config = dict(
    hidden_size=512,
    positions='rope',
    attn_scale=0.183,
    learning_rate=0.00326,
    max_seq_len=1024,
)
Each number is 128 + 24 x the weight over its row's rms, rounded and kept within 0 to 255. Layers, rows and columns count from 0. Numbers have three digits each. The size before them is the row's rms in percent of the matrix's.

# q: layer 2 attention query, 256x512, rms 0.1, rows 169-191, columns 128-255
# k: layer 2 attention key, 256x512, rms 0.0961, rows 169-191, columns 128-255
# v: layer 2 attention value, 256x512, rms 0.087, rows 128-157, columns 128-255
# o: layer 2 attention output (transposed), 256x512, rms 0.0791, rows 128-156, columns 128-255
q169 096:159138121155136108100101122138163112145147142101085152113153133127097134147147122175118150113125116143104166104096150115113106109112131188132151121114116087157135146120116124111123115094151142227107102122136138140077146101138163112115132134137129161106140110140147107131070125146109100133132125133152120137147097152129124143104122126087155100149048127103134124123117143128120180142160
k169 109:101122150139113140123144114127139143082143158160105130125150120105143132112133159143142175116173113122124101120154092153147125137126133103139093123120102154121095114124112161153116115164152122146125114153125122098138102146095101158087123097141118111124136116097087160119193164102124117109121087176137114091123126130083098102097096145139093149136122114109074167106174107100060132146152
q170 099:113127159104147113133175085132126143167120185128159143137113108156120178135177098190138141102089111138141154190116182121121122123094129155149160127119148170095086144104128127132118089128133168103155145079144140112119144131099129176117126138144106062092122121180131113106128162159130117107143129127151124144177164124136127173118144164139135110080106116135086145108066106111094130132133
k170 104:121115105141130126084136116135138143115139140157093110106128209162154129118111158153137125104118077098126135141097127167131155164149142119138116169112108113118103101154151112128153152179123137124120096132138133134088112128131127136143094119106178181140123155150166121111113125108144134117127116081136104087124116136114121106105131149097125138150115083122186125094153183125110144126114
q171 098:136116139109092169115081085122128116151135119125140158120144116101131111148139142108073109141164093152164125081107116093130132116131157196179150114174140149096125098124102149106125117114134160127150111137153111127137156146142114159115111114117142120141133124166077083142126119088161101094124124113130138158134124123156126085143129106142074103147095134145096147115120127143191135137127
k171 103:148125139143123122183113146129154133101159094123150129141118086111084148125138117161132112172111105128159109149092128127166100114141142158159104089154130102177111122133145143136151104145115122156115148117114129123138146106099144119124162123150108178115154126126162169161094118146118094139108161100128097121102168158142150152124096125112136133121143138116093111162148082089143111145142
q172 095:141131149126162143154142148126145121138098115149150110162120136131137147126105098103149109139150158103140166157135129155154069123163163184100194170146152155143122157128165117132130129152101108124116120166158110154148131125153128115138125129120133184102134129091108110119160144141122119128102140194165141111127101119095134121185072122104110139172147083119146133099150114121126089108112
k172 098:104125102132121144140071100134142150155130162119114127120130123144155099136146147112095115133126110137102090129125115079128122115150093129163132134124146145094167142161130116132141156102155202122141128108106119128092131060131129144136152114091138068118097124160136157154112084121129142148097129118110138174123132138129118091174188134164162138162117158122149123095116116154141148136105
q173 106:112133132104099125107167132136116128148149160150107142118121141112129111109186134101122138131088129147087092195136106147145140134064132153115143194125137121105169120143088104138138115128102124127128139143136130121126085156114161143119143148120130090083111169072112134151128151167143146142155148132106135085132085141111114082126123114167087158109128132135118115099112155146154144153142
k173 103:113106151100121111156115109121139113097113146144096099138169189144125106179123131085146134170136122122149103143134154125119143132166131090145101091118122125126114137103140123158098148162186135125126121125135127107099111072126142154157119075137138142101120103152138155100148141116094116110159123156130077147150134098160125130175083166123164081139120175126136120162103114133128132150117
q174 100:158121139111113145163169143123110142133101116133134081120134119138128164168115089130148154147137131151094154090121128099191151123127126106152121112110127126112145133143149109137130134105139177114135118114188120110122135113110098149094106154107134108150168107112175137095128091125182108134110117080145171127138142104113130165152154145130157089129108098144115098087158103142095134087150
k174 101:110107125113141128113118107151126190099109117187098124074140127140147120158106170153096133139181153116116134137142147157131097160138129132100105141080150141166145080126131136155144151152132118127092112143116123142108142149139137130081115108135124163087125121122135101142132121125065149111118123111077127117105133122137174109122144131147127133112102147116165121100110148138153093126143
q175 110:144099199103129133135146074131121139114094082118135123172116155128105153096086123128112128122132124141118129108192105141134147104180144149129144135140136149107119135105159150127089175160112151100110176135149133127140182140132083126158157130109121165150137126135111158155151100111109138121132138140120135123080105079127139126137119170169124130115159112084116115127164072122150125094141
k175 113:142148108128121120170107105122131152141150121145092120126153096170197099166135125120121099166152132139092140109135160128118144126144128134151127127146123087121134133158150114163128145131138155155138130147136129140154077099125123118125156121123140138138160126129120117106160138132110126159144136119123152102060158084137164099153181103125129120097106100117178109129101130126053151094114
q176 098:146081147127137139096084107129138133116169100085132123151131119150155114128131166121096116179144142118126130107106118095174135150169118131189140178136110129095131099160125112137111137105118139135166115156126137100123126118131142110111136117116115128215136168152143183123149082116140084155116158146129129157115131111097116140132149145170132151099149125157167093146134154155094118118147
k176 100:132166120179110105087143140116135161084124097080160083111130086110100152146125156113135137098088165118183098117113160109140119117124102141162133108149127144153122113133157094130121117103102159091142125151147142132124113127122168151163203133125167136075059108129131106153132122113134159137112139101137141111108112130106135131122103079063129139127138152138130135154145177123137092118121
q177 120:140122154177148161116125122124105143144112070086116113146123136140088120127092165147128158128137138144161106083088142098107159140135150152168138151123106133133194136144123122110152168128122130150171111137154113125121141130108129175150111105142098119095133127168077073104159164081115143130159116138138142101146108147159137127127096095132159108154082140144133132138127161137134160188116
k177 106:140145113124124125186078112138135152132129176151134152093088102124128101116109148157133101168116129143121141143145147128156121163130131136115141102081132086145169140141134098157115117111108176085126071117043135155101154172122168144144133122138098149115108136168148160134119122156109093103167161117119126139113141177109123093114118111125127145092154135130152136154109108080149127084123
q178 096:124100136139118115124114137121147098103049117100128155132129128147120134136142163099087106092111103096129086120174120119152143138124091159129167126085136146115171144107114112120167108096135121114127131177168140129113090134141129111149157096128117131137143143155178117138130112142125170110107126111119119138180091161158144127097118132129139155123146155183118145103134141159112134157156
k178 098:119144149151135137124156100130107182130174141112113114145110124127172119136102164107135145128158124144151143171104083165149135119076157193102109133099174155121141093153112128106139164116130101109109081106112118089111147139071094133141096100129152110121112110166116115102116141127105137138152134151132169122145142132151118105142175170100125066158139094111145128121122146126128115129111
q179 111:140091161104156125106114121131137146145100129148121138129103103126128143169116105129062109135124123152133117097138100108157150144132076179161096149098152113104143074135137104113110134108161092129145147142078128137134142142083116154149130102153113088194110121116106117121130148123138145095143143132127106130086120137158138119126121112103110136142132133105101116109146139092123147109116
k179 107:131127164106062134119128132127106111130168107151115137164182072115133133130120098161150140136130155112091134151125160122131131133147112143127083159138143107120137135150157139157098087099134152139119062102152128102139142091112110123081114157098132128103140137154125061074113123135100133167178117076098112093104125117161117110124130138156097144136184111148159125152101100072147108063110
q180 098:153107144116126141132124120134118107113141111109115130112133119127142160155166153119158103104106109111075159123074123115115115126148182143137137122113103137135089125154125089144132099149129121125148087114098126113145113155111146134120121107126085088141114115139113105101098122073111125090149114121141133159174111150132131114108108106104138100101125126129130115168120151121131125150104
k180 097:127129119132148115152176131133130156155132131086141088111118086143151116147134111131061127098174124119108148117131156141151124100163101168140145136110129150160125158160090127123147167178097120142109124147112116112143065121154117145112097143133147103154104155102142156151096133116150165147106173107135122181101138114112155162186130131116153137147147164141146124116177101117115114072133
q181 099:112167141158118110177160108133107132073144129136103140135133111086148220121179096130111132154145128130155128126166100124141128099083112147121154155154127147181124164129117166108143139110155159117111094134163114108133127140108152151121150133158114130132156155170110126159124155161178120135104116122127097141163132125140123137125085169112125101148087107103113166158112139113126096122122
k181 103:127142147133176107121133107121144145174145135108152162088141146166123143178129147110138109141132094127148130145112116170147127129146149116154159126146127086121129113138091093134149118136119169096127092138111131103136120144128121116117110107085122107151123124090110108069134131082104076096148101133138111112109150145113118141125154155136154099141102148143097080124136087157133139101070
q182 095:128154176141136154167124136117144161124133125149153168160079147082137154137119120158142143161162103123108138106160158162092093113109112129130065113173151143147127139109114072134120122112117076123120129105167125133128128099119108090120173120105137122125112108140087141105060092132130129169096183147129105138121094125122136141099134134120109099111163099157122109128133120123135127163112
k182 104:111139117148144118133103109134119129137151135152093072105129119145150131106103105092097109165135122117152129144139152133103114164124151096040146094114106132145118128155129139160126138118140143108135118164183129110179088120157116076124136128134150136136106173136114138123145121123113127160086107098135174118121077100107101103127111113091117115149147114127135111113145151131109133108178
q183 097:130096130153100096128155089127150156144105103185155147153112103147112118083113110121178133172149093141075116130123132103138076118129122118127116123133088168057154124138135133149131144149148141145149161152103128143103149117127115106107119116148116136152127189151128118118120138110126112111177098165133162137085090112102099109153094125134131110120149096098138137129129079164160172146131
k183 106:127153102150106088121093107135119138111145173077104119128183095114125137153117175120081144145098126143164129140102106142108145114128102150177143128136150118106140086146108121092128090104148101133134106099114145121112150108114155146168145141131168134104097101089133168114125132148159164143136151124112137125103163143106158130134114116115065145116120109159133142148145177084108135115180
q184 092:109107116150180124135106092127096119151091133181153145117111124132126105081114166092116112108166122132127132151147151130098122092116183164105091079110112152128104096177148135125132107117115069120148160094122123110081150100078108165116102133142151095097121093109095119150163113187119140156119090166126118123114128136133103095119130091131098093127118122102095143156111124161156148111123
k184 097:153128143109134122130080149123156138094094126118121170107112105078107099157086100142146171170077150124100134063092147126137102125144113131151142097139097152119118135057167154139146101160128133120127086144164151128136130112117165130132129147116139174158118118126171148124120129152154132137140128118139105154084142129107132118137163169149152132137139116115137141123136123137123155140108
q185 104:155138153087102091088166180125127150132169131119135128147184103139128141140136105089128109157100128132099162106159122133111106108138125128099141086115152119108138137155127142122130130102134123129107095145122135106118118119131138101136153165130119128138106111134110168143108151131119130157059153123118143122120151052086111128129139123139100164152136118086117142136146080136128121115122
k185 107:116106123120118135150122113118132083098136145092101155152153120121133157145149122148170140111122125120148107171117133141145071111158155151158129064106135153151098120083118166096126117147142126102153168114164116086166160102098104115090175096100121130127174109145142151157143108081110136104167144111129142133143119129154122141079148142120141072092127132111110108107124143139149144142141
q186 098:138092137152125131155135098136077133140140115110122137147108073161135132150151165113106127162135125142102158126129103086120153106138109105126134100150125142114127146138183098176123102136118163126119116127119137136127128108119147122160131158138119139166164148111140095077139177099151072164139141142129121127075174140123107145137179166135142118164095121134139089146130159126113118115125
k186 104:124140108119108089106113189115153108111119102158125144086119144068141146140115126125093153123103126142151114147143138148111139133134083156126143127124144133143150153144109142083149112125172098127132115139132119118133106185113118120113130115158131100103136130096150160122121144130164148152133156132082139146170104105127137091115154140122115107127143149129106140178137124127087107129069
q187 090:129143150175123140098147108115183127143179110141116130115054105076130144136118207151136175103171144125114088154125205118140111119132134084144137136143133148141124141154153086130098094142134113137163103170101130126126151088127160114103137127111144136102126126058138108126119114105122128152155103110139085126118115126150146154143096122138098145152131110150131122106151152133096178123169
k187 092:116135160108160140154121126128107139052135130139118108100158116170147096116150117118128034153120142120087171117135066147110153151157144140116095107141118101109116130096161140128111148125133149176078112099146149142104170154117132083133122147154142177145126116187118129174093129144104139162096133113144162131119086134123150166152159117147171109151134157142141119170115137126135106135096
q188 099:127122109110092132132096133115122133139143168168109145120123126152114119160082148178125119127073125136096166136102127121147136161122117137108167130106178142139190119116147098134152089132133132126144135134072126149127154092160125170077152136113110075117149094124076137095147171131124103121152139095120151066111141154128093112133146120103102144087102142137120122145134175117120151135102
k188 097:128126124141153171125111125132115092127154124078131107154113123111132102123118150140114151131129122145174097125097127104091150100143157130220147160115095120112112128134141120155137154112114138142159159097176126160142100069088120123140097161133116118130140149150179105126139096121122067101111121149141148158135190124170127188148115150110134130131122120156104154157137105116162170106119
q189 087:133169119091131148113136174135115096104131139157144164129120142107149129108110169111145145129132099118090129133166139156106179148120073143144147199165169119128136143128086153140118103116118151145135056108131141152121139088139149170132133140124097153097134159144099145120124187124128089126096163111105095097141097132119144173108120114135161134134129210126133119161112118147044149194137
k189 094:131106163135101104185116104139127119147150125098107134132137127124124153168166160141115137097130121130111129100100097148144142117125170120141122114107109117162126168107148104121129128141092109130140125126159113084091116176159129129126101107118164100130118146134115144122067112143136106105129075126124154140153163115116133118102122154087127113151069114119144116134090107152132084163114
q190 102:127159114146118105144162172137162152123110171140119124140126149112074118109125125118155095131143152122170125101116146099130119118131115147117110106172128113141130122168134132129154109114124119131106147099155128151144110121110100081123117187119104159091140147081119184159094114185137117115084113136120132149133110096127131135148151128155130120179139108120118122131164142097107137146153
k190 097:114157118140128142107071087127126110117116197120072075148121130125159153132130107053150141147114143141124160124112067148099153129139132121085120141117098131116130114117117106138099150113164135128152128119174134095122125136110124127098107091138149112156114085166126108125154124133120139158148171121111128121104115135131096113111100150131114115104110130123101142106121096165129104128082
q191 107:155091109121102115084152179136109106103142085142131128098117117111127112122117123141134144110199147115097122118128107113112121130108148117129099121109132140147123142079148175128132110133150107152084150153085125130097154174189176135144100115135165135132150130125101134137133121189149120102117132153151124162093152127090126124116137123128109116134110117134109149123173053155160101124143
k191 112:086145147115121128144124101135109116161100155123121147131171101079090140129150163107166122121084072148158088145143156153147108109137154169100157087165130138114124128135067089111115132145106160101159124069116151146112130146077154118127209180131130135139127084119150175101114108131108140136124134129108155104162130104135084131146076111140140106157084139089115150155113147126144131147122
v128 103:113121133128159147154141130117087119144152142123138145157119148134123118135121121135151101158083110124115130170108119166132130117135080111120175180102136124116145140144131156137137096138166180099099147148087136112084134116126117138145168109129132083096144087122135156130128127142164137143141104155119137173175137091153115152141164153170141162144135106127137127139130146132113138088078
o128 102:075070103110144122186123146138099121120174124167128164115095128159117124187143171178115115135132109092179152119142133134139171174167190155130097081151138141134115183145120110146114081145168141094122114092113057102099143128127158160094120158111129163110113097129138111163134122089131125115141119100119089094136133145090164138147135142143116120136123140121115119169089129122130136109144
v129 106:109112129077114124105142148121136095072123111171134151094101163106143143127147197089113140129103157130140138139133076089115133109126131126140089152158120125105129115092103159146101125129116123188131141162128133131127134125172154149130109128138068138153154129122137130127111198157100101107162118085113139173079130123108129090088082101170106158109151101102095129146117131148085123154121
o129 103:116152135147147128119115130145180104113170116101157062146149106119101132126116097133171125124133100123114118121141120178129129170127139142113134087127130115151097115107115137138130145131115150151145083131154133147164128148152132167115092117129159139102136105099168129124153106150116130156134129136122113152141153122138146108140147121150113103122130112108158164101158129148134118145126
v130 108:135115107110118145122119111118123105170090109133100123090159132172105138135128107146106095165127113143174163134122079133104148135110108135119159108145136136137139179126123107105134125170157128130129103147099132131105144141115161177134133155109115087145139127151051135135111134110169114134114169126140136065129175174137130115138114097129071154138145107130142129115142094142146157139113
o130 106:095169089164112136174122116180087117131139116153099120081167141144131116148145141148144105102095129103120178091122139138119156148119114145123120155106129105142119144141163166148143131134146150096125129084121163135131075149150142137119142116107150136122144089124121127184153139079114162094112106126113070097158095108161125162108144121167109109121085134142101119114146088131157141119120
v131 109:120133100146136121114176117127135104108130115130185134170184123138122139151093062143104153081124131130141141151141137115098142131118071176138163122139111115122124140123117162106115143082161134128128122138128119115166134116114109169134109105105142122203115150124081136075184114149156145106179134114122126124141132146143110150147198205144144131170108146157130142078128131143099100112151
o131 104:092118090162103131143101178178166161126173124110091141132161144124124104146149137082114127092173107143180100145135109076095141138115157154178125126080147146155139149160143122162146095107155109108144147081127121155129058115120115134186124138074115124136138131160125167125116137151071131100110139102171147116091132066142149133145107098161091149140154143108115124146103136098138127105113
v132 110:149119121164144124131162135127141129180133135136177143113152141077111135137097088160164141107170171130132123138130108145089129126145065174116135101148131144160139151174142128129127122128092142126135149136141132104163120128151139122076119107093142165135096118106048093132142130098079134132139167151121128111125122124132097102144117121135156131164176131137138125135101122114160121120095
o132 106:122161150118154132078088142109122120136138118129111115142140105074152170105101117107135161125132121093167183145119150134156130116084139179102130136144150143148142133144108109128125112166105105110148151152091087125132148133117124135138108078100154100128114129140138142127070136102088104116144102132113111135163123182170108075106127087115135165090174103142107101097120112140120111093141
v133 109:143091131110120122028112137129123196131143136133161123140148191142104155140089109146121129137133124136146171074095133160129090155176173096119174126104151137178088142142145081143158116142140069145111147105093129141158128122119152140125129123142105202126129123124146128133138120076136193139119156150117128137129090101120146102162145097167135109135135129100140131167141130127118119105095
o133 104:087138115139149129095113146119097113134086159150083144107134144128100128127133134146154108114114132098121135171134115126107150135138133128145147162125093118171126166139161087129127144151094150112118079130122164183125115083169127107145111148150210116134136104113079117127150139153143136161170166136133156145135140151143158150148136118134138079099148162113121096121141166144141123130113
v134 113:107141124131141139138126092135104138152139086112103155137116121138125154125135112143103155116125157138107133121145147143163152138100127111109147102118154129130139168154136167119132125110123100159117131133114132139133124111153133137137180144122127135100155138141157115094112158127195123103171088112145124145130131124135160137078155127148107134127165071107142140132126110111167129037181
o134 107:134126104120119116140140112105116124139138128117115108125125152129103132138121121136147104117077164122158120141171138141162072143089130111131100155116125146171170128181136134109101103073161113138131132110146135072109173127121126159070110150123128131101091171192118129131139157142181138115133147117131102128140152116123115122056148129159107116130129190135088125110118142119129133150171
v135 107:130113124120138129100134106132157120122132138165113104142131161131092106109089156113165147159090097137181139101105156121106194153129119100107112124110121124145101151059151198138125124136135116136139121110135130159134126145126110135095092146121140151139115092112168153122092150133104170136140128133127128127109115128136118126134155153131147139151099114149126143085136144131138129101121
o135 104:175132140119150142111151123144083119144158134149093172125126157130168101120119157120158103095107101032201126113063131152093161153130172160113151115116122109156113107139143136107127143138129116141112113096140140152122148134086137101142125134131169130166123136158138151149154141145144095117138152128117133135152086132102121117124106134102105073166122153151080081153108086140161131154090
v136 109:128131096140127130154129107125121108124091172096121141103099148154129164118141161091119112118104109105140134134077114127124093137124095136139132111108147124140127097172124175098122179118140123104116137154149123118137142095164095177116124129101107155127135126090131087147157132114122116138150143145137139103148164127128121139104095140166126117144147135109128121134155159161129156132134
o136 108:118164142174115157124082134110164114156107133122102169081122116166140110097115121139113143169146127149153178152177091135123142131151094102091095113097182107137149140108135193136100111151086114144122107162127116127122148137119125126160154104132162137127122089175123131102110134119151099133144113121146148134162159097128121095123092113133104130128118134163146110143124146101132137153110
v137 108:133207103082105125130127158123145160100114124119127182127155168106125141113083126180145156114109143138125135122129120161110191131136102148103091099151126115190179144182141078133121135136106111152160131103182132153112157093148123108133130139144140106117140144075076084133102140089140128134113128130108115138186086152103075161085152156195082120141124100106105123145124120120137133139127
o137 105:165154145142153066097112205171159122122153145119151092170092137162111130132152138134155115114145088118129134126102116092161141105144132112104101127155155110131086168130119129091080098149121118068141097110155140145173152129118114094125163126153149126128098122132124106118123123147125099117102094135196126151163132150146136157122121158106127111151121085130157177139155097103159095126105
v138 115:130134171139115140155133120126136121118095118133120126123111118124155123148144127165149153158130108128121113160165075104116148165102139149114131126172120153148119115120114137120138101098114089160123138130122121139142118145166156075149102137134146144164139120144112094148101138140114103089197094089135118134138118113145140144128158119112160111125108122103096124106160107108103176157110
o138 110:143128111149154122089109117159110141146108100094084133082110117094126158100130123121113146118077173163077172131114144169191148145147115124107079127077112172120097121109165122099110162115111129160117146141131143147138150119097148166095131120100126136099135115128117178136137112125135139106116138141098119143128085102148127130147121120135159127119115104155132135103131136124118130129134
v139 106:134137136138126125123144135133096171135101127123100095129147136130108133142129123186140158136115124134162138097095119118123134135178104108129103129107132146161107159116147138103124109114137119102116155122108130122085104123142090168112138097115134128152102132133148168145131141112131140172121105129121151162127114144163144090168087114130111102143146166169126106136137116111124120216092
o139 101:120110167129122180103147112085113138140131123149135132081092147211120171173100106095137159153093116194124164129113129164126135142110139107153123132162109092096155121152147131107135080098102141092116052112132103071137145155131174133123130163125120105118101187172175180153117173118105140123104157149137130124099110142153150103128139153154120130109138135148155114184130109109152118110139
v140 105:141114149121138107129130111129105145151125130104126107132148124120115151161121202115107138145119091136114089135147192111117158121084150140129129172105092124129135112145118185105127113151154121119132110136133124123092119118108149109111123169110145146118153160104135140109172124116135068105177122162111119170164103107145106121137094158189138120131148117117121134154127182132157150122132
o140 105:135123092135121084183089126121111168119158118071152096107093136118142109143183129110125148113086140112103139123113112116121082168115157092140155146093085156143103137145084065104076076137090136114151106113147130148124097110141141126103099148176128135117159118107129115122112154105123141126087140127152141116137154089130126109140109096131153080086129113125114121107116076089123142145147
v141 097:144141119116083141114159115117109129141154137146149116136107117163164124116152113118074089101208143139134095142168096111113141103093125114135146154132080147110159129138113129153142120086132120105147124115141124143100162121115135153140121139100145086137118134162069138139110122120150113164120129158126117165157156130131138113164130077120088142118132104176117124146111142151185164065114
o141 097:138163158129129141135157134148101102106115157134139138082148133094122089079129187132140151104105111124166186082135113113100123101119113101108109138124103125143157131097133097148101117096151128149143155129124101104154120117104132139113148124189146126112121158107143132090116116139098143078103133110126124124122141139161154120109161137130107064069136129165155155122118135135158155111153
v142 110:141115116118093118117101100124142099130128126096092098120106096118154106121148103161105129169179114127109129155099066134129136127151111140165114144126149140136130141147127113132129125126091104142140108172163118117175133132154153193103151141129111145154116146155193111119145139095107116141167098130125133136127155106125138144113159120135127117125126120072139126081098140132141131124112
o142 103:090129157107142144117159164098133114158180130139174167094168162121129147113122128131130107143119114112085105135107162103137151162119149111144076171101126120092109135104157108136081108138105127070096125170103120162138142123124129088143121156144140118164147096149147123105130120121150135089093154139152132149115148122157048119126100170097127134193114109070096123113057089104149122129148
v143 108:140162190182163134108113106132159125106147122136152102109099124138132084130114118130162146109164154143115138165096107141109139150118114176148127093128139117108149071133108110069125161165134128140131129098144129126157127140074119122148129122128140093165101128149119141118125128128153085167113085141127094163123098166118160127133129092124132148139110092090130121114166137116098173131100
o143 103:124139145130205088142163174160083133123117112133088151133133125153140136115165129117097142116151119148138078126131124137109157118131138134099126102126129152123124110117134158098099088112148116128128136135130124147123149095109081115097181077109109097122114126132142121061097115128113150120145130148159093146108136113165140174173146109155101097153105148149146130108209145133152144150153
v144 103:140142122132127096104110154137136135112090098182143099118171137123133118128077124144175133135127134126116114096099153120106070111074145134145105123144135144146171102126123158100137140163129160141120127114149125136123098150095155093147112108137145164056158106146178114147150162130152138197125170133129111101128102172153123106159152078126207104148071116113126129099141125089136121153161
o144 100:153118120125198140131100156109113133124108118156152154097137128138169152153168125154088124171105125108148169073148164143145139107147148123115124119201133088120167069118136141152085107124127142139155146114111139112108128115129100112101177112140096111150152127108130122135104143126128107128121156151093130104161161144150117101181134107121129112130159145159107172127125121157150121094123
v145 105:149139111143136121120114112131123166192109135084112102119085169116097131138127110121125129179102125126164086101111123134129104114143105144185142153128152104143153151117138144107117122090123116108132103157134128133126120121103117142155131118124109078104132161112162152121135127113108123161105144111129134090160131134149108132132149146135157136141125123201120135167112145116171119132144
o145 104:080114178120122127120150157141116101122143124104136112128139120112111131142119163148111128144103130137124123090185137086139115130104096090134142104097153137143143130116115124147115112128124140122135126125120155078106133137148111127086130121151181127120106109158137136145140137102124095151123135153127146124194144089173125116116087120164132168124134141098104141132123105124150103137183
v146 108:134094101116146106120145103126092089106131118115125146106136102151132116099140112142070154173170129122090148091114134117097118096113108143218140060140113125155130152122118124128128149153107166168137167143083121116126078085154142094137137105117148112102121137125130149119094141089128057152149091108104122131128114115124130113115107107085110119093111105088118133137118152152175135146127
o146 103:150110100142126138137125095101129127151155141110164151120140095151106107112112102149151106139140103142120152152136132122111116118114142126143109124148148099164108093082096129149086106153138163145196085183151137137099146161135111163154100157109155124081066122072124125122115109119087095129140132086129149113142122140144136103124112148132120131132096068168129143139179119112120125133158
v147 106:112149104107122148107154114122100147138119135108131165105110120126104142114141142126113155099160106124102150122131129145146144115087155151141130171110116118133115122138119167109151135136150048077129150074105123139170116134129130119206146118130150181147123121160152152143126156112154084134090095137143098135141153170144144155106108117087140127049134087101127149128147157120166118144181
o147 102:116150149111105113127118098127141143075096153153128107112069130132141147125167135179158151128134117107146157155135127114133130139129105100152107135138150120127128127156151143113092125122130059129134159134131125154130161086150133150137165166111104085129119122097095161101121114154141134142129173104159093130094117130073141096125129115103150096113135145169151123146147118102109164150147
v148 111:128175147116160119157126112128138152136110098134097155135102128113137146132081167174109137136165153131136148151092118150133161104166173103127194126171151137175133144124114102141153130104116149111096153110185130134127112110086117147129123159136109136074132139114192160174124151105127138117086096123130116155138130135108161149133077129139136151142128175134135130145139119138112157116127
o148 107:156167137088156133119106106181103130127160160143176122143112141135118153146152102175148130111129125131140141110128093085124109153117130123103151135142145137122117119170065133115071110098132149108160100124151101122130167131082115120116147147170083151109119122104117108106165139112149136101131135130129095122122114112111165175138072085176114150148134155120126146102179141106125132129169
v149 102:114114157118150132114138115129111150141142140139116112124117126132143116131156140173121116117116122131167179119111118122131139140157129108155159122143133129195162136177121100160120102148141097130139162075091125113101102124098143152141082138138117183098175125155141161133093138149125143145135152137117104091139123108156106141161117161167124099145105143080129145131133079100163086162138
o149 102:093138142143125160126104172127081114144162159125178144111131116154141140178158146141150155151127110091148174104089116175099130094128100107137142137111128148099113157128121110112138139093100169130133135094094149146138165095162131124117135125130151125136107153176120088125099112149097138153115158123169127096137141141112148135136138092123145128105131145130130113128108132170126142163150
v150 111:128089127117131122180120158130140140136153106106179164131100178144094138164165136102120140103111132134102097145131165137144097136118134132125121138132136116135149123124174153104148176121115163112085130132095120151139110146110140107166159137127095137148089149114170100122150179126120138142115126094135133154140148148130141121119128120161141117094157130127129146119157132121134125162165
o150 105:136126126122141105153156150088160119097096104095144140114106135104072098147123084128124111149184152102159128159116159117138077142156095132147102170081100133066096142117079166098139151129104062101090136145148129158119156106091139118116096121149117165081153164104144113146151164142106158119150137129060146147129105105162099170129161111103079117131138097116062096132114127097138140130149
v151 106:144103113133122136153159130121118143126112157151134162123116129150119125107138165110062132197081146128171132120157144131145126145149117101085162133113131128109147098146129091119134134145104150106144122129104130154155113123135094110130128123121098138107107120097145144136115088131078152114085148125140100129087153112147117117132073129102117150131133155089133113107131152134173101125106
o151 099:112124171154114089129134121136100128106139125121145148072088149105121132058154115135156150196129137175120105159149132145115119112132176137120130094111117116114119095152146103105111114153113121155150152111091120149101114138109116155154109188159124139135135124131088128172131100130147141100109120110128080116124113121132115142115150072092108184112180128116108068097107130142110138113103
v152 106:123119120144106132144142146123113147114138101095109144116103153134141159141128117117157203130138173141119194099163113111090130152154112152099091086079128139151141161135120144122110128144138152119118112139147142153134132125168103112080173091123071125079117140095120144097103150146143108094124135150115127147060133139115139130121113115124100131135116091066135149112116144089105151148100
o152 103:132104093135128146161130114166106119182131093108147142113083105091141118142142108153151101191117122163142104134152147138152140074088115118100097105133160110129108124109119119132113121127188095103142135122142102160110111131130111129138128133124153136090133186134136171167108136128131126133156111127143130148123131132138146118139134151122116174115111129136140126162142115109136162133164
v153 099:123116121101130130119110134125120063154137131098130097141163133127143165124152155109141137121136140116086146129102109143180118124151112103124102130122117133110128167082119140171129133091168143130150124126080135145105123112082118122129129145141125120164113110123169104133121086149125107135103185146122133126118083113128127139151110171120117111160111093121109140137130129108106128135117
o153 101:128113122121153113128133132147113128124118135090131142126138156112160144135110122141139138118162124187173119117155125124141124137188110127125137125129147168147105123117120137104118144107099146192115116144108137108143141125152104105140139150094091125104177117103131048154182176149137098134108151106102125149135124105112122108134108167095146100106102113126119111147106178119149128120121
v154 114:142140154141144155133146073129146152141148124116127150120106092119151141106114110142136144117115101132134116169142126117172106119087081170174137076167123109138130145153124110120122102122143175118127122111113125118107109156125133158148107132138096120128110137121087135128166135127094144134138156136143143130165113124119125120126129115132140112112115121135160120128140166139194117097102
o154 104:115135121055142115119096105122152137101144118136181120139129099139119113151084127140132168128113123117154149111127137127140139162173150118129100119148141145127074149107152137178130150141118127107136150133107117088103111127156087132119139121127126098126137172101110102123135122134098126113140107161158144124103138171146158133110182118115126107118120143145084131124094081117117136105079
v155 106:129086126154139104123133159122112087101134084099119117096165116084153117139133180115151135093146154118095142126140138151099161117118164177150112145102130126127114133096134120143123131152153181131178135100121132129138174171155140114117113123128109164065138139136115118133082149117080116126117146148118127112143142150111077135152090168141155109127139171148124131171120168117127089141149
o155 102:152099106118115157113069118147181110142142085119122106061113136096113144128099162166183112123156179100146115107125107113105101140144137115170116134170111121116111129095127132119193129145203153127200097133126168120122137137146175140149146149093090110128165075109112135067151125126146117136139131144129156155181110138087167126126118185113141139139096133145119105116118173179148119109135
v156 115:136127114125143131124128084140101154173107133095079163103135148145133106138105136108113094166175132129113096151114136139120099116118140098138160146153115096112156089171108160125133157183128131147119129120171133144102136101156122141109123112136142117140113125128073142125164120116138082112121138145116128099118117126137138122147150111169145110121133109095110134116138095147184148060121
o156 105:149178118106127146114124131125120106116129118158123122114106099115113120109146143139158116097152125130120101138112123163131121100138133142110098122117144143110099118143128074097048087130165135120167131135117149151136158113101086158093066096130096091164097116102076164121132111086091129137088128108140120118095106120118147130124145108128110123151144141092190106117119161139141111127125
v157 110:125156117139164139183088142130128075181120152050137097122145136126114145122097160115170143135145167122122154121101125107074126129166146149104103139128124123137169161114131111131125148114128149067172166113163130133082142114134132057095146107105148118138121118109149180112116087119110131133106135139154160196127107099151134123153130126151100148155137134122136134141115153111121082132128